{
  "num_hidden_layers": 16,
  "intermediate_size": 640,
  "norm": "rmsnorm",
  "norm_place": "pre",
  "rope_fraction": 1.0,
  "init": "normal",
  "init_std_o": 0.00834,
  "init_std_up": 0.0472,
  "init_std_down": 0.00834,
  "beta2": 0.95,
  "weight_decay": 0.024,
  "decay_shape": "pow",
  "doc_mask": true
}
Each number is 128 + 32 x the weight over its row's rms, rounded and kept within 0 to 255. Layers, rows and columns count from 0. Numbers have three digits each. The size before them is the row's rms in percent of the matrix's.

# up: layer 5 MLP up, 640x160, rms 0.231, rows 343-492, columns 120-159
# down: layer 5 MLP down (transposed), 640x160, rms 0.217, rows 343-492, columns 120-159
up343 104:127078141129105154145075147150166144051104092133149175094129166080080156140083098096098137088144152158082108120132154149
down343 103:162121103112134108137138145127156172134131137166160160065110114132149122151144150096109096157152178119159134140088142164
up344 103:100120195125136078116113099082098128133135099161110136146144100120124125174180131142165164168154127139082148138099144106
down344 101:128131149125127169084147132196066086122143153182118104106206090103168120081123161115121105159096129186097150133149110128
up345 110:108065061057097090112116127118114140168142141169115119125123109117134080085118126118102141126141126123182154130094150124
down345 103:152167082145100094130163063099144206089150095152080155145135143038132111145118106081106110137142152108093120065129134156
up346 106:141126098155079077077132090119123074143118118117144192186131135152145092157161099132188136141099075114101107176129090136
down346 119:155117101096137119102099090116163164144103107122135143169116136125062121113037065122136127164105145094135112121140077069
up347 098:113171088076159062103172105160111120139149049067107185125166097131199148135101150096145096150105099128164167090039124100
down347 101:116063165157126135143114084152167146145133115153150089080146098116119106196188104126152142094149158136154075152149117194
up348 115:161166118077120158124143070110132085071091118139166129167116114143159159177140170143122150146158094143137116142136121122
down348 106:069131124155138113133127092146111175154088116161125103154109105113120120066156128103106117104127122130169095156159116081
up349 096:113088139165132154095130131144176092147126120127130122160114146108126120079124156130144084088136133079095172156143130160
down349 100:115084186129086141126136112154172180125117075149113130116136115110134149200147133145123075166127097166140141083137119113
up350 083:191202175116120135123156122115105119166079115073105177183128109093156155140106151175159064149126107082174107155127110144
down350 099:078090177107164185197112107142186090126127106082142130093118140111146146166150180140150154093066127109124067140131142099
up351 103:192133171110093130174145120140145111112148073188151142123156127151061106159178128164106138093109102154128145100109143149
down351 096:126100142142155187113197155093094067144092159067118089114138086145083103144125134132079184122143134217105149094109084126
up352 105:163150174124116103116093106110107086177127101142168102127132146107140115104119151138149073089131095120158122105224172180
down352 097:097143130166122093126132115144135075115111125087088152100144135112123213105110087191110093143034163134127090147087063071
up353 096:138160156074121138129143105122137142159160128121089110109169104123100100123138070134092115123158114119143091152174162128
down353 093:127058124111122075108101161108135172175134169132162142147120096103146160130090135118089177089211169093134183137131170141
up354 101:081137116073112127182158072140151122101147107127124188133126135160131129085199150110154163138103102093065128115155120133
down354 099:136142105136187090075103138149134137075127120140146125139147202112095152167148143134130190097120135147166109147102181117
up355 090:129120168125124152179069151086161104103184082072145103105159162113235159122103159120132170134118070094082133112155143155
down355 101:123101111096100130160130083110168091137133119134177170150113184136157185134140121152163189145148127176125162120178121106
up356 092:133162093147111122130171110094202099176180118093122181185120111083107164159109146139144108116111147168132130132112097114
down356 093:167169060093162155179146094107142108190194116140142110169112053062148192092139135120137119128115133126100194178122117128
up357 107:069178178117147148094091095115161117124075078204080120144074160140116101177149151105099144101106107093098137098125177116
down357 106:102066123126098132092103143063138102128163111166112123119119081105100155114127181097125076132189135138133101144112086145
up358 098:084138150126133123161148095152106154164131155117139135169116130159113157095148130072137158134146193096128158160139162122
down358 095:161119107180148124121115164135100074121112117113197115117134092150153138148126111108127123125170074116069115163081121120
up359 095:076106164110146108141102173118113136178131160150118084135129140132118170044134117129156102056095103135038055147112132148
down359 095:110115125130088074135107132169095172105069165201179165128127118161081140133090104173170134096156117110140105113101119093
up360 086:116081129144176079146168109167112144117072128142114147145073096138171116158104101108112092124109223122110131075089183146
down360 091:079141100126117147105138172135123116142086137098130159128106161119131124191086140143123133142085103156146148182116093121
up361 100:099185093128156113065205139073101154134124137115090110172047164061140130131083104163131101167109184132099140156072173099
down361 092:122180121137107123120194157158102103116155126076089114096096165113103114162143121027113125208184161135114137131174141179
up362 091:113142141139155146204089109131154093134112100153134120154096122135112102142132125145122088115172112101115089158134080161
down362 101:106137119125185098120112106184114093175178178091101141144102124152150117162160167155061080051148208092097095147141134193
up363 106:113160103152151131146128183135143186058140149155133154116054192148140147171129091083139175186068142145129137114184183125
down363 112:143089188134101185117124171171075102114120140073170143126098107178144171140158112080165141078070184141107121134073091096
up364 081:142101112156090116174098196142136184185188141119103138163127168053152082116179152120105129040115046151136129158128157171
down364 094:111143161111126145118081205149115151090159202147122137204114124180202154134135133114102168152172120171194151182100124131
up365 096:157133133135163118134077119146072114090116140089110119132065107137113231122141135064179159124148074107159168122110113125
down365 107:112087111096166135105170127065147127110152116172119127166084132192059157124160143139156104175212117170096164168105156193
up366 087:142163142139132133138185112122122158110126131124158112087067116122145073136113123129120152136119132150129161141216144117
down366 087:083174103110134147143074142150111101173154130136157131151129115121138100134083122094096088093137150174087148083114130144
up367 092:106143134149226120145132155065071148125123127129102142133200178104125138097190124122122138070124090141162073165118128159
down367 097:119120153220115150127166166162116129124155166082145076156145118166127128136146077092137144168165148166114111138174142089
up368 096:140175069142084178177122135156123154124114141145125103160106138133038105121128184075121167101091102111159140137146167191
down368 099:152145150117145132084112079101099123171139174103083140141106126079126167144104079122109143112119202101140115141143173133
up369 107:151167126103137135129069108072145159142175119081054118142129126161080062098061168139145088185150164119180094074180118117
down369 093:135145115200112183088122126096121154095136148063125150170148164063120158144119114169130135109186081075143128145093067100
up370 084:160101154115106122124146122144142133120172171096119138166121191188130024121125083175109135144183142153101125115149152125
down370 095:117141086142121123114057084183076055167068152187103143108135133095110105122067137112118097167096137123097127151130074081
up371 104:160131144118060139128159080101117169094152119120141181158143161095142127117143135149169157129099145196093046127103132255
down371 095:126155097064152139092164168131117113061097097099154149074143092181095157110121142095118110152107134145110102108155098176
up372 110:150169151130200119157152148116118143161080165119202147155139126129140144137141122124206116116163108133178155164132101124
down372 092:126168140146107139083242130135121144148145114105133088125126085150085163125143136115139174113165171158122129104163110106
up373 120:118159114107162138164147174111089169140155130129121135083109133103084115149176133107105114140160043104128160105117117159
down373 102:076141103121061103110079151088106172143106140127145138125155092211117161112173124169158134056124149135132116123075107116
up374 103:067124153125132139123151096136119130134071104128167138140116152072110106089148150145170145139094046125097143110145116151
down374 106:095159141118066121110163081127134195177039138108124142157127133124117096086198110176126173120142124113119117142100155156
up375 097:136136170090099112139085110159156155107104122113183120155057107141177115162129135083111127060104068107152072113126098129
down375 100:121185163106107158118144122136112106178130086117168119128159130083190122145137106126141109095112120155117092051153086174
up376 097:134161097086092114143061076113110196137121169064140199125107102140116098126102147123091106202108170098159136159137135129
down376 100:139127109117145108077151126101117111114158171142102088071137174124119103131118105128179132103136110122104108053153169175
up377 108:099151196122089069149118103122168140068140071109147169152160161122129136073183148132135072090074149145108141095141100137
down377 105:117139124052147124117149114098150168163128132086145123106127079140142118051162138149109165076131113088103153154195177179
up378 106:136108113146110127102120115189142105170110194107118112135130105089091077170123123126119129133114170103170129174141176143
down378 107:120122120169130127140084135114174154156043111131101183120129143104132150126127158136138137112107100097118129106143132159
up379 093:108108120096145127189123178127176103081089161210108109128140120077123060158099147102068120128092147123143091185136139144
down379 100:153135142077174116100168227111152134103189134149116146175107099157145130131099117089108120111151192186137186113083093119
up380 100:145129103178142091123179119157106096141104172110162182123111102126143139182106140099118121081104142142146089061165181119
down380 098:085146086131166130122108140144141100148139107139113105139167150079079119129177140093129165115114139141096095038109124138
up381 098:147121141087137162160139103115090115131119061117116112115109148081120138140112097136098134150095130094153104132138151122
down381 101:149123091090135159125149148183142135136163121085135068100097112132113171066141133098096134082117130134167120143105119188
up382 090:159144114087155128158132181128097098109121107100132166097103171104056137107121147123147062089106121140152087161129197070
down382 095:088126068128141147048085090143097127141076111165141129101164105127082088094100115092082164132152154044122117160160094122
up383 104:147121153125143074166133087115113081144131139137130049113177208061070103113145115087106113123174130118073111118141151202
down383 105:100110138173076112142152129181103159073108106121132076139122121097095149126088082146141130127169060121175140102135089130
up384 092:125140127100138096105113058150126191199108083093122161105135112098185138129155144163133091175135162121108101180078093142
down384 100:115104091166145120133122053136093124151087136104106048054145116069109063087165153121108123139152137126117172115084083119
up385 094:087125159086115108150166153092149158136090114083146135134143148108090142121080164100121067168079165120133118121137101093
down385 088:136204180163149088160156094128151077097113122164124158133192135104104100128114117113140135042221159105130117142127095096
up386 114:150127092111137112121101116110095108133131156092152101091172172144148069120132124099146135129081095120163164101129058121
down386 095:099105098153173116192104201094127148100203119143140136111048119128112095125160188132095157149094075101106112128101151157
up387 092:109074106159112116162092086160152117153127151095190120144111098152178173119080136107190114078095101092107105127128121147
down387 102:093115079155142094172123127204102123111147147154123134106115158126132193157094102100090091069152161114137091170100121120
up388 101:113161129123140123096082131082107044151154133131155163181107162075177127121129158138145127112054193128139049171114086103
down388 103:156148190126142094088066162082059089095096140111144100105096122109146205153172130124141104109106113143108067174109134113
up389 101:148168126055106133135155089162129137061118129097118162078102150158103101143088122112111103076131157062119098106164127145
down389 100:100113098120162082170093099161063090082073114124085133106175138160131171134105125096117148083068161133173103165077125123
up390 081:145096162103105128122106149127149143080071139118129164083098127111195149124112161113149181156108124128107156159128194100
down390 085:075140113128112155102163104091163113123152108138134069136094200193166123083153119159155089162193173156058087136144147115
up391 106:116115075124091142190208109129160132105104157111139102114113119124140135127134117086130098159157108129146168172159119131
down391 093:182076111095112095112099149114134137117103157207067164120112123175075086159094188087111090101157097148061110159156113196
up392 110:110156211075156150180146155169076152110107151107123097155123103145130159183156135119155135112152118121098098098105074110
down392 101:085146099155112199153135151107099173145110093108132130154117104119087145060097125088101112141169126110095097086146143185
up393 091:109093111103163158087086158133148109140082113120120184104132105142140090083099086085119116187138091091080148129142134112
down393 092:114078147091060142038135125108142173086116151222155117129153129134138143092144144180071122127148127169095108157173132165
up394 113:138118098100116124128143114103149154094113105097116136103125198133136041159093123111092091156100095184103171138194151160
down394 088:140112086123143120125122198097088154155137101167077124162127145140122186131128137175102070146056146116106077201060074082
up395 100:121052181118087108113114116158122135083128170138154105211105107116092107100100164167161153075188142088118169155166172120
down395 101:125117173044069196129188161075159121125111113111125126153070115141111086098147088098111104117158152143139096110095201102
up396 106:133085157167148069205085153139161177145131164110111111153179084100071144164132112156133125118143090177139187086212126196
down396 096:152140095169161135078143140149134178111103129120114077155192030138144111139147125110107105106132095154137094112160110150
up397 104:112103121095127163127124121074127139145137084132131119132119200095122052155132137111069138136142111144095114130116100159
down397 098:130119155159129100126115157103172177194118121080103155111100125163088144138152083116116107143188128137137107127112176161
up398 098:160155120096161117164102122116146137160132165073108131119164136104176117153176147158119067119126062146107080152114086152
down398 102:073113063104135121133165145112106126158126117122096181196151139161148093109140139086135126099134056130093118137137089138
up399 109:136182121126137133155143200118145114169102153084133137104138127122111086107136137167166075179173095094097106150156114161
down399 114:123094162135134136089079152095142121133140114113181131109152098077129142102126141144140068139108101133159094131153164113
up400 105:136159103115114124177099128139090131139116155112188129150063124094129160127121170109141123125137137151178090136143184144
down400 106:153131076045102145107162148135089131119112146152133182176068159112161108158133132117120130115142122142166137078110107128
up401 099:150152134082139191111091192106111091126126136133144154164109175104098160151113111089137160133104136170168150200150085091
down401 095:127160082111161137159103167109150069152160131112173141117070144127177120181107161090122132071105203122112134108135141125
up402 093:157099133092133171128150117110145138134197158095084142151078137145134129121083124099179147123128113071102114141124139126
down402 106:170084158172132102097147090140178151143222181095120110164142168141121148189133154066132130083114079167139105143136152083
up403 091:181125103128149153081154131125110118134158118099143141120140151154141101172109150168177091146148155141169127107115170099
down403 093:099143182162120086153080092146143116080135132106172145095154135144158184170175204137106127128166138171132097169140169144
up404 102:129114140115068157137099112143118167107201149144081090148144125145118119157138071128105121087111145087142161080151196108
down404 104:120131154085068152128122161112124115141127100140079165137048126155092128138094080130191099144123148116135131165136085059
up405 108:082172129116126071121087131144113151134121136062113055088123149141098090100127145184206130162104144137142173066187107145
down405 099:154133166096140073104134085073170128108174178131112173126116136142078103158179163099175069150107085095143100136089095109
up406 095:129129163119101121122098096100133107179110149149154147102129101134105130150191123055110090139137090132160155136169149100
down406 098:052126160129160182173174073096107135106070119111105122057118129139124121186116174089103129066116148141102118126095097107
up407 083:104166169190094078099155095116176113106140146106142105133143150121122138143112089156137132139097097164154148139115164135
down407 094:129120145140120122173119124102129109119081134159081136161088138148183102171113102114141133060085151090125147135106136087
up408 090:141100172128160110140159161121143150135118091154136107156103196106093103142161156067118180101135126151090140158087078116
down408 090:152172119116133070167161098077118175125169139120137094134107138054158143151158099115139132105184121133081132122105176149
up409 104:169130164124125096146205169121150080067115121143105181165111142110101110159053125110163165159172096079115188153160159131
down409 102:127131081144170064113135161093143131126131149117176118166102127083142117120072106128162117132086113090110139165142188142
up410 091:114205121186080150097123070091092133113089143115128154121159129133094096123112154097188139128132078136134102171114096045
down410 100:092154108133094121102117091115132127085103131102127174103086096129121131094063118121124084085113098157114168124094128135
up411 107:045108109111107100134122130117188112136143167115141112183141117133125138119093177140127064115156184097137078102181105127
down411 103:190125070152131152190162151113103116130154166118162152121132141123120123129152142205112130134140113116155103143150093127
up412 091:106127099135091109124113181184125069088098131167193146134061103155076162090089085088106151142107110096100104144161131151
down412 090:116130156117162147101093056133129155155107066136071161139188147075118136151113122196143133128099145132101094094162117138
up413 105:130150082055150052161166115154177120142086124136133108181103084087088122122060103120149094115081203120104151087069139070
down413 105:092149117151136183141149108177065116178165154154168093177142137114167124141140133104108102162117104120115134101156149114
up414 109:113112203095116109143141082105114153104154174103150069143101089133127107154139214158128159163117133073105084091109120151
down414 103:142174106141161182109162143142132168193152161031162164131114173068119117132126119113125072172160126118136138131134114096
up415 122:124127090132136106181065136157135170117133151092159105100114123115102175126109126127123127135079184122179113121121179156
down415 117:161120121146051159153152143099128128121156083102165164159150109114158095151084114144144154117143138181110129122111072122
up416 110:125129065166117107113170186188127101052085135123117143127128145141082115151103122204164145147143156189129146102204123087
down416 096:127180148117131084137157105133131139134096118153138114124114090106142170143136148173094114012160162110120122166092132176
up417 103:168134104100177154086109107166172146108110109156139150152150179104079099143144108082096080144087130205074114157093133079
down417 104:125102116129118187161087142130126131095101120179130150058185147145203136158147105122098118165140128099182156150084128091
up418 110:087183094102059088133107106102147120092156111112141157124134148153146131122159134116152096137088102093124094131192121164
down418 102:133174093140114107150129107109104103204157122141069072085107123103100132088108121096148116153101130122134176153181058147
up419 111:120084085104164105087087068157117129143115138098080181124146099154114087098081080151133145102119100114113172125137096153
down419 121:084141095107162082101117073159159163164125145160089110164135110112174145131093110154139113152206107114070112105122182132
up420 101:128096186111234074138135089039123066144078156062066182125178149084131118138089135107120130163105107145164102146117149122
down420 093:125133121142127111170155120157144130131111108124143108101162076212128144087091190120105167126125146104135079151170102226
up421 091:132155129094094113165114120158060160145158071181149112095113185115103125134134113184093149116134132176159157126096100164
down421 097:154097117129155129104080131167123181138130137077098181142190104100116157157184078093140105103202117091184057091110064123
up422 098:121148161142189142123218152120119171135115118091129094167141137072065135128151115157128118171132106140142157156113176052
down422 099:078161142148114160049147152131156171163140125124198171126149132082115134127116060133125142101160076134150138129118146121
up423 106:139089139142103124154118124156192141132109138109107119091108125112158182130136114139212128123110134104213197154142118125
down423 103:144098144063180127148088127172159113132136132136072140183100119127166166120069137144083095089063083125085115095082120102
up424 103:123090128071113176115129097122083086115089178090174071116125093157131148198166086145065117155107086148107105147136089121
down424 096:163154160150086113190160112186086117123129119116160074080143143182115162115084090136131122181172056118144200099095137136
up425 100:098125153060137108151139181155223143161168127077149050159137109083093192118132109138152129099087129090143121138150094105
down425 099:110077175176182078143151091081208134077144149117105145104068089204174125179142140108113135152119155105157133139123169179
up426 096:170179169082133076149106081051103161147135108147202105154140131141102150128142078141127134113070127083136141163154144111
down426 103:115150143106124146121140107188109122166091127124140152068145112140117128161176110095144162190142167102160130091154149095
up427 093:132125143177135170146103156145095093095105134172103077201121138115147142179123088076127137103126150087085152136146164081
down427 090:142124141163146135173216166124138197120143088176111096122168151101133141111147125166076173072063136143129121143103157078
up428 094:148090110091119114156164134180134094099144089132058157079160120132117130143057185155063094117158068079084161087146110112
down428 092:184164160115086145156118099069143153155068141168166115119148159181165102106171143142143152126199130088176123124129100182
up429 097:126092097151128142159121110151206113135062148056120116180161204102157157089127132071118153109106122146122154079127101107
down429 091:085136115195153109095096188147088141128140137113173124138117136126083121144106146143131121110113118159193122152081119130
up430 098:096087125123156052083080101098150121123134145090133128064172118129098158124120118095112122153141117117150161136089176066
down430 100:098073119108139109115170078101138102186117173212137115186122133123110116115073141097127121108167135114095098185201139146
up431 107:093153124124121064139174144108147114139131135054192137165114082117143089101147147127197103136133129113140178071034125126
down431 101:083155170170133132143133123118118130149129209150124108131175116179135105118105096097079144077148069123174192129103119139
up432 101:107128161118135134080147130105142160142126133073111138199150108110173134183160129186131109134078098146102130149124101120
down432 105:071141076059123184157096121133119143086197092102124081169063093129100145221122131133094179106109109158151153121141172129
up433 106:140161115135142130150145143119199117073139139225125155124115114140092095175142124155128180133112107128099137142134095121
down433 105:154118091087151108158130112176080117110146082193144169144115091131109099146163153081167115180079149142121112110047108127
up434 092:186137150080074123160118067083092125098117116117149156178113122167151128125201089150212070152132132107145120193190121194
down434 096:149149154086142144167155108136060192141124123129120160128103163134116099140175109076149065050166067169139103122098088146
up435 104:115119127070157104143145139148130135136154031076104163139111141170191135097098105156136093049106131127101117148161111098
down435 106:147087134139117098135094181078182119119100115133108142103107153082133153125148160183102143139114167156112086151125118121
up436 112:090167091143172134180092107121153147152085117123120150205131140132135123154176108123154122119089187107144125119190171072
down436 110:094141161104154151151126133128101108129129052155094113210113148092165099084154170139140121139128137126056149063099141107
up437 106:147138075140146079028181142191103083102134082085158120137095136147081084101135114168096104069098093098104153147146125084
down437 092:112074144158080101110118138122083167131129122104123125109162129137140070099180112115125131141210146117128151127082149138
up438 087:134142161089173175153147118101164112095132170170163186091072171098119101074083081131107123169094154115107088075081118086
down438 098:107123089087149087155174137122194163172147123171094145150123110138120148068139143151201169122140158127131171144129127075
up439 094:137098113109115170142123088107095085108137140072104088133101142139151125140137150150117116183138080165147117098200102115
down439 107:117121108099037090172121139139092071115111122103104146101129154145131137173189142105173141152130172080168181164159122169
up440 095:127186121154142096182165143138107123123116098097134151114127132082164104157116113140084105159177113153149119034129161163
down440 098:132160050137138137113130204161130117087192165081092148142095148128113158122105073128149133134142081180166120133123172086
up441 112:153065152113104124117136121123143136156122171084077118121095175119206127140082083110139127149122156147138138084146155151
down441 115:128102132107128194086158103087057114098190112085111148108131105089137153153069118119158146145121173103150143122176116136
up442 079:182116186166083121167092113132106162093208117128160142088113117062087125144115147124149131208099169155083104118135159187
down442 094:096144165061064138178114116119121090091151151124156141129079143132064131123128177144121135153126152126145114142115138153
up443 109:076136127134130152066088123187165159081139147149058109119090125121143150144136153159164119127128120153140168150156152146
down443 110:146121181149146175152091136120094155126133076088082114095085097062129169106100128136126134161128123152160133134144169141
up444 099:106128132143093120125185087120141139110143181102145178123178169131129100164155070115190102161159113143112150160147135046
down444 104:158101169148147165081218114067121102126090124139159101114125094117137161101100131108171064104174135118166111128120170077
up445 098:072108094135126091142105123151109130114113093101140151126132163079147167110093177087140156175130164164120161168157165131
down445 110:087191106158147141120131141108117117106153178157140096085122063129145131174140133138152101090140146086108203172118128139
up446 096:085119107162130141134067158149130142139176179122149078093125111169154106115104070132145123117092168139075190157103118135
down446 095:137144134125131116137128095115161111192142078128144092148124170150083075066134090090124170109117105104154152134175121131
up447 095:117133099041141134151135126075162051108163061124112141096126098045196065148087089102116126098117139152109169151141140082
down447 099:074140188190112157141117093114146097170177132144149159119106130165156191136128156122114115115143157172163137144163115182
up448 101:120155160110118106156106099164137157160108178169099162123152161087148102100156125112151171190119079132169184141171114215
down448 098:187099115113142153124131178137080095155129113108144165117128112143147075141112209138154120106111134098065112145067167032
up449 102:142131104091176146124091167110146113140156126131166139141157139120145171102110137001139134098087097124147182087116112156
down449 096:143121146108156096104099220150100091092188139104114222081128139120112140098135166128072076111160112183087132093112134098
up450 106:091109105068153113179132087069077130178129119172101155044079110135175120090125138132108122150136144079143134098080194129
down450 091:160112105144112108123141143107142142142175121164158108139203064122118118085121118124182146154181167121144105150160139192
up451 105:196106097107063124078161087112123104112117108128169181115150122163221080122114114142054122107118120085084166180127098167
down451 103:075136138130143009070106122130134126117098119134101185129084136120179084140191132141145147177112169107099116158116116147
up452 108:062133068129172165142200079079109128147158111142092143158140134131123105162182165087124119144171098112061105184119060129
down452 099:140135121132135113118060103119122134142132088150150121092001112141091135078156116079150101131132088105149089066133133156
up453 103:129103198146126117132175149122120066114125169142122127143123127160113125117092089158081157145122173155178100127104073136
down453 104:147106198093088121092100104138088159119133162164100087090171139081165088079100096121146127126151156128106160095173093077
up454 103:136192194143075116156102089132084117107160138106179189132098128132090134116136112136104124127104101133097141167099151112
down454 103:105133118111214123106145120095157185111130078140106189130140118129161199165145141138080122157110048125032127134078155138
up455 101:140084106095138136151135131054098102144096127141149129130117093042115110137054096131156162121165149167128138139052084110
down455 106:181099140082108107150119143115190146126127177096181139130151128129105135143112113085103079091133119144074087158152187153
up456 102:132161118171097110148183114136168065121118095092128114157104176109155143090163174142130113112118090112147110117172132052
down456 101:158158110115172147147141127121126136241077085172118101146144160112122094094135112146120153102134192144173141107121156078
up457 108:140160144094196138164218144118110150091099087215145125095102127130144121132113136095069125147099115108113109087113171108
down457 111:169111064076150076119149135128159124125091115109061084140123134115185139200117068149111166150105108104179139095089149107
up458 131:119168133141148133144158105215096171149120138175105117146083129109168096132129145111128114119115112093119092114095070104
down458 109:124093156161142118152101144085080136138097170114123118152123171111164160099128132176131103137144165121143102115113082085
up459 095:083186099064116127131122116160158131104166115112100176066147160102121109141125126108139184130110102056130185118170141076
down459 106:134126108163160142160046135134099079146129084120103167093137155110126155160144144109106175115118144130188141127121140090
up460 097:138153152116127223118144124139107164112119152109143163152136151084147079070139157210099108146153155184069155125165130123
down460 095:095090089032138141117176121078132116107151093060095141121101092098155205067155200139110151109167140145115085089069130089
up461 100:161150141109112092132137164107150111109077129161115148157143112076175139131173112111097146152123064125090162095162114137
down461 109:116116124122145148135112084179123071082146106087158154146115106121142204149116147177172054110142124149150127103111144091
up462 084:162126124137140131157122164088127202118057150098119119109041156085100173148147154145123145112147145137146133190183116194
down462 092:163130120136103150101101153120116203134107134146139142119151135133156113128181081111174133144132096126143103148117136064
up463 098:186122133105133163118141124100170112117133121135088198179118129123199092197163105110146157152065161077097198123136095130
down463 101:140122129143118120110100144110162105146078073049110132170099150095119145139121179124119152178127155116143163128102108168
up464 104:134118138086113181164125113154140095183156103171118141138148149130165119141077093164165073072172131109127114078127080199
down464 110:123156111119118156123147085223141120172165110160127146115137152126170113073180136096120104106135158103125200137127105131
up465 087:166133029121143148136147081151109119135097118105122144120137133146199103199131128191137153114148139125125109154182179179
down465 091:115147196136131154116150154079100091151078099074143135147107157154126102181141090142151142109085091161099086090101085067
up466 107:121065131163113156112139107070166105134167145113121115179073125164117122196188151076120149116118156178103143156185146126
down466 104:135210170162102172133134144170096076096161132113149147060117145113133146070132138106107103076105138146131066136163141109
up467 111:115096138157180121194125097194123126140161120097129133121105124139162197155165111069125151131176092124141128173099031156
down467 094:111099153116086106197136136091103177123154103184114198173175156102199048116075135139113087114090135171074135153107070122
up468 105:123135101139149149157106116139129138082136062099168128116101186154130081121106145137115155114074109106102126173188126084
down468 093:080125104147152138092151182092084136176122126097118131142124159118182086094103143169112089155141118222141117156072052116
up469 100:120113139118095119179093094065122144171122171093198135147124088118133145105175063156114173174137157104119129193086107113
down469 092:206151092151147119071142168214145134165144181129115188138141111156139109145177203206082092119187153115101158086144125172
up470 092:121136095158163097121135086169070107104119162082149160108096105178118166186107138149126138159105113137103067157159146129
down470 094:153127109113146107180212084160138221145099170136140107136116144140158113165103048121162152086125136096115143114128090134
up471 098:106159155088071097118081109155128121093143154151177117128075213136114129105144115149126175163161147116119138128119043107
down471 100:096128135089125156142130130161103089098176131134184137114076138110190130195106102154126181110146103093138084129093129130
up472 106:144053077175136181171071095112159113138122189147144090120131140095089120177126101127095162191134131155166155160167138087
down472 103:134145128086118127142145130112086179128116100147137103164104138088103094148143228116074098110201125083105164144111108160
up473 098:128157159164144126102133150168101143148147110085141151118010129117135159141130175218146172163128101084148153125196184095
down473 104:096106135080141151125070116117127069112071087141115086170123140085091083095173139154090134143157127086124161128126126086
up474 105:104129082117125111120124049157187132185123138145202166108167192155123120169113056174183145100123098196102149103148172140
down474 105:124123142145099127153144193157155167140092139139114179148165121065137171073166139161190104123168145176102066134154149224
up475 100:184173158141191132132107107094131146115196103165086171096136162115134132152078150130199161115154104103098157111149105097
down475 104:134171213126122144156153142113137184074115131122131082137165121169125100118109168134117142063125156141054153117191062184
up476 090:169126115165149128071112125121143133099128098089140166166156124125234072114092115127133070126111146106154088179146139096
down476 101:185122171135111085103109157138133164135097151095141156113115136125110130169117100147142100134142140113155157147097121086
up477 095:095122148144156145146082154151091111081139120200107100172186145076114084155112133136117134116164144112132096093111147218
down477 098:136088114124099096113120156167074091108148113158167076104179140178130112062106151087117104149111118155125098110129165162
up478 110:134094077096132174141090109127164198149125091090192180183122148143129105121116104078114182103092077149146131127201152123
down478 106:124140129162104181078122204099105128160138072136139121096161052096107117160067136096132122145129130136061117129108184111
up479 095:189146110098101076150089121143154143157101190142064140091162156117107146161076108097132150085166105138154102101100101120
down479 109:102134129077129155110163163143090072168087136167142121121118066203131162116130139089155120082191141189183124073166118139
up480 091:076136127198176180097168149108109120159168174106189097168139122084075170120112141163139133207149159165130146102095117134
down480 094:193118191196076126161116084128110131135086137118121066121129121179114104098122116116134139148126134172141113107098156141
up481 099:186119107122115130129123134150090149110138146066172141115155128147145117106200118174193118121079116138134150076124139073
down481 101:141171154168100133077097107114158134100085176170131088192100067104156179116124152111123134136168147096133181117199122130
up482 101:122138179106140134104099083072196124114120138142114136169152158078168129122079190134165157136113147153169135114064133111
down482 109:108087213099131178127154140083178169087118116081121101158144143102128121100101079141131113116084161140116141096133135029
up483 098:094143117170112081109114158120141102154072094071114123110104174111104179131159147112161109129159107174189117125107114152
down483 100:102133178181147128147190137147104142080151083138098072056130124103114069115149140076124123143108203154139120105133181139
up484 109:107169083117147108098134103230128128115081126130152112165129156130167138208132176134172126131171161115073161153115126137
down484 097:123089140184100167127107163105072194165114195106123103140161143063092110120128074124136123086123141146143161105148072110
up485 103:143105135095110089127112139127105124132177154110122113147172108134154082131076166171149098200136196181117150126129185088
down485 113:150156163055083102135054124179156115088083141071122134119108145067126155160107116177215117107149178113096119134133168135
up486 098:141123091124153144136126170141148162060157131117137107083090131119162189163099146175130118100152133142195128160118109158
down486 095:160125159106090201093108102126172174172155102141153118149177142086114085125089127139125157105128083147144106126120131134
up487 094:083103158163163114117088133093147153092086120116162103104077103139176151091141073177121111148160109157122126199147137137
down487 099:110139149137180129076157124146151097146107195189094077103134194150131160132142104134138116152150126128119123172088121127
up488 098:082138195145130168113070161154142172128126093116113091143122113112125120142143115082125131095112149141159163125131177129
down488 098:078131144168182188186178143122132215132099081135141124092141140066095130146062173145102091180058142161074071126148186190
up489 095:088157156114131137110129161176175102127119175146109133085083092123120148104160136105159170103141181175114074079094146138
down489 108:119098119114187129153123176147090117143161167143134134135171183134045108070101126164157102128202115146117062118135151141
up490 092:164087156097141153128082120129102088151101160157134133135140127115112107136084088104146080107148127146154097160073104108
down490 101:147133099180113108129157121085133143188128104175166148190100074093147089121139170110128074134168107164136163121153196096
up491 099:098126168155134109178125109202092099100122121143108103101122138116087154129059166131151147184169124102135081123158162159
down491 094:164090064085089127139081162113182150108111232141135087113115100153110164125118086176145146166136140116176173117047157066
up492 117:154154154121119138080147183133114142081148062173175096133065149130120138098127116189135182103122096133149151172165134160
down492 110:119121196140111134125213100118090118213121136066101119173155137139132124139135093128110104137166133159147136154149162154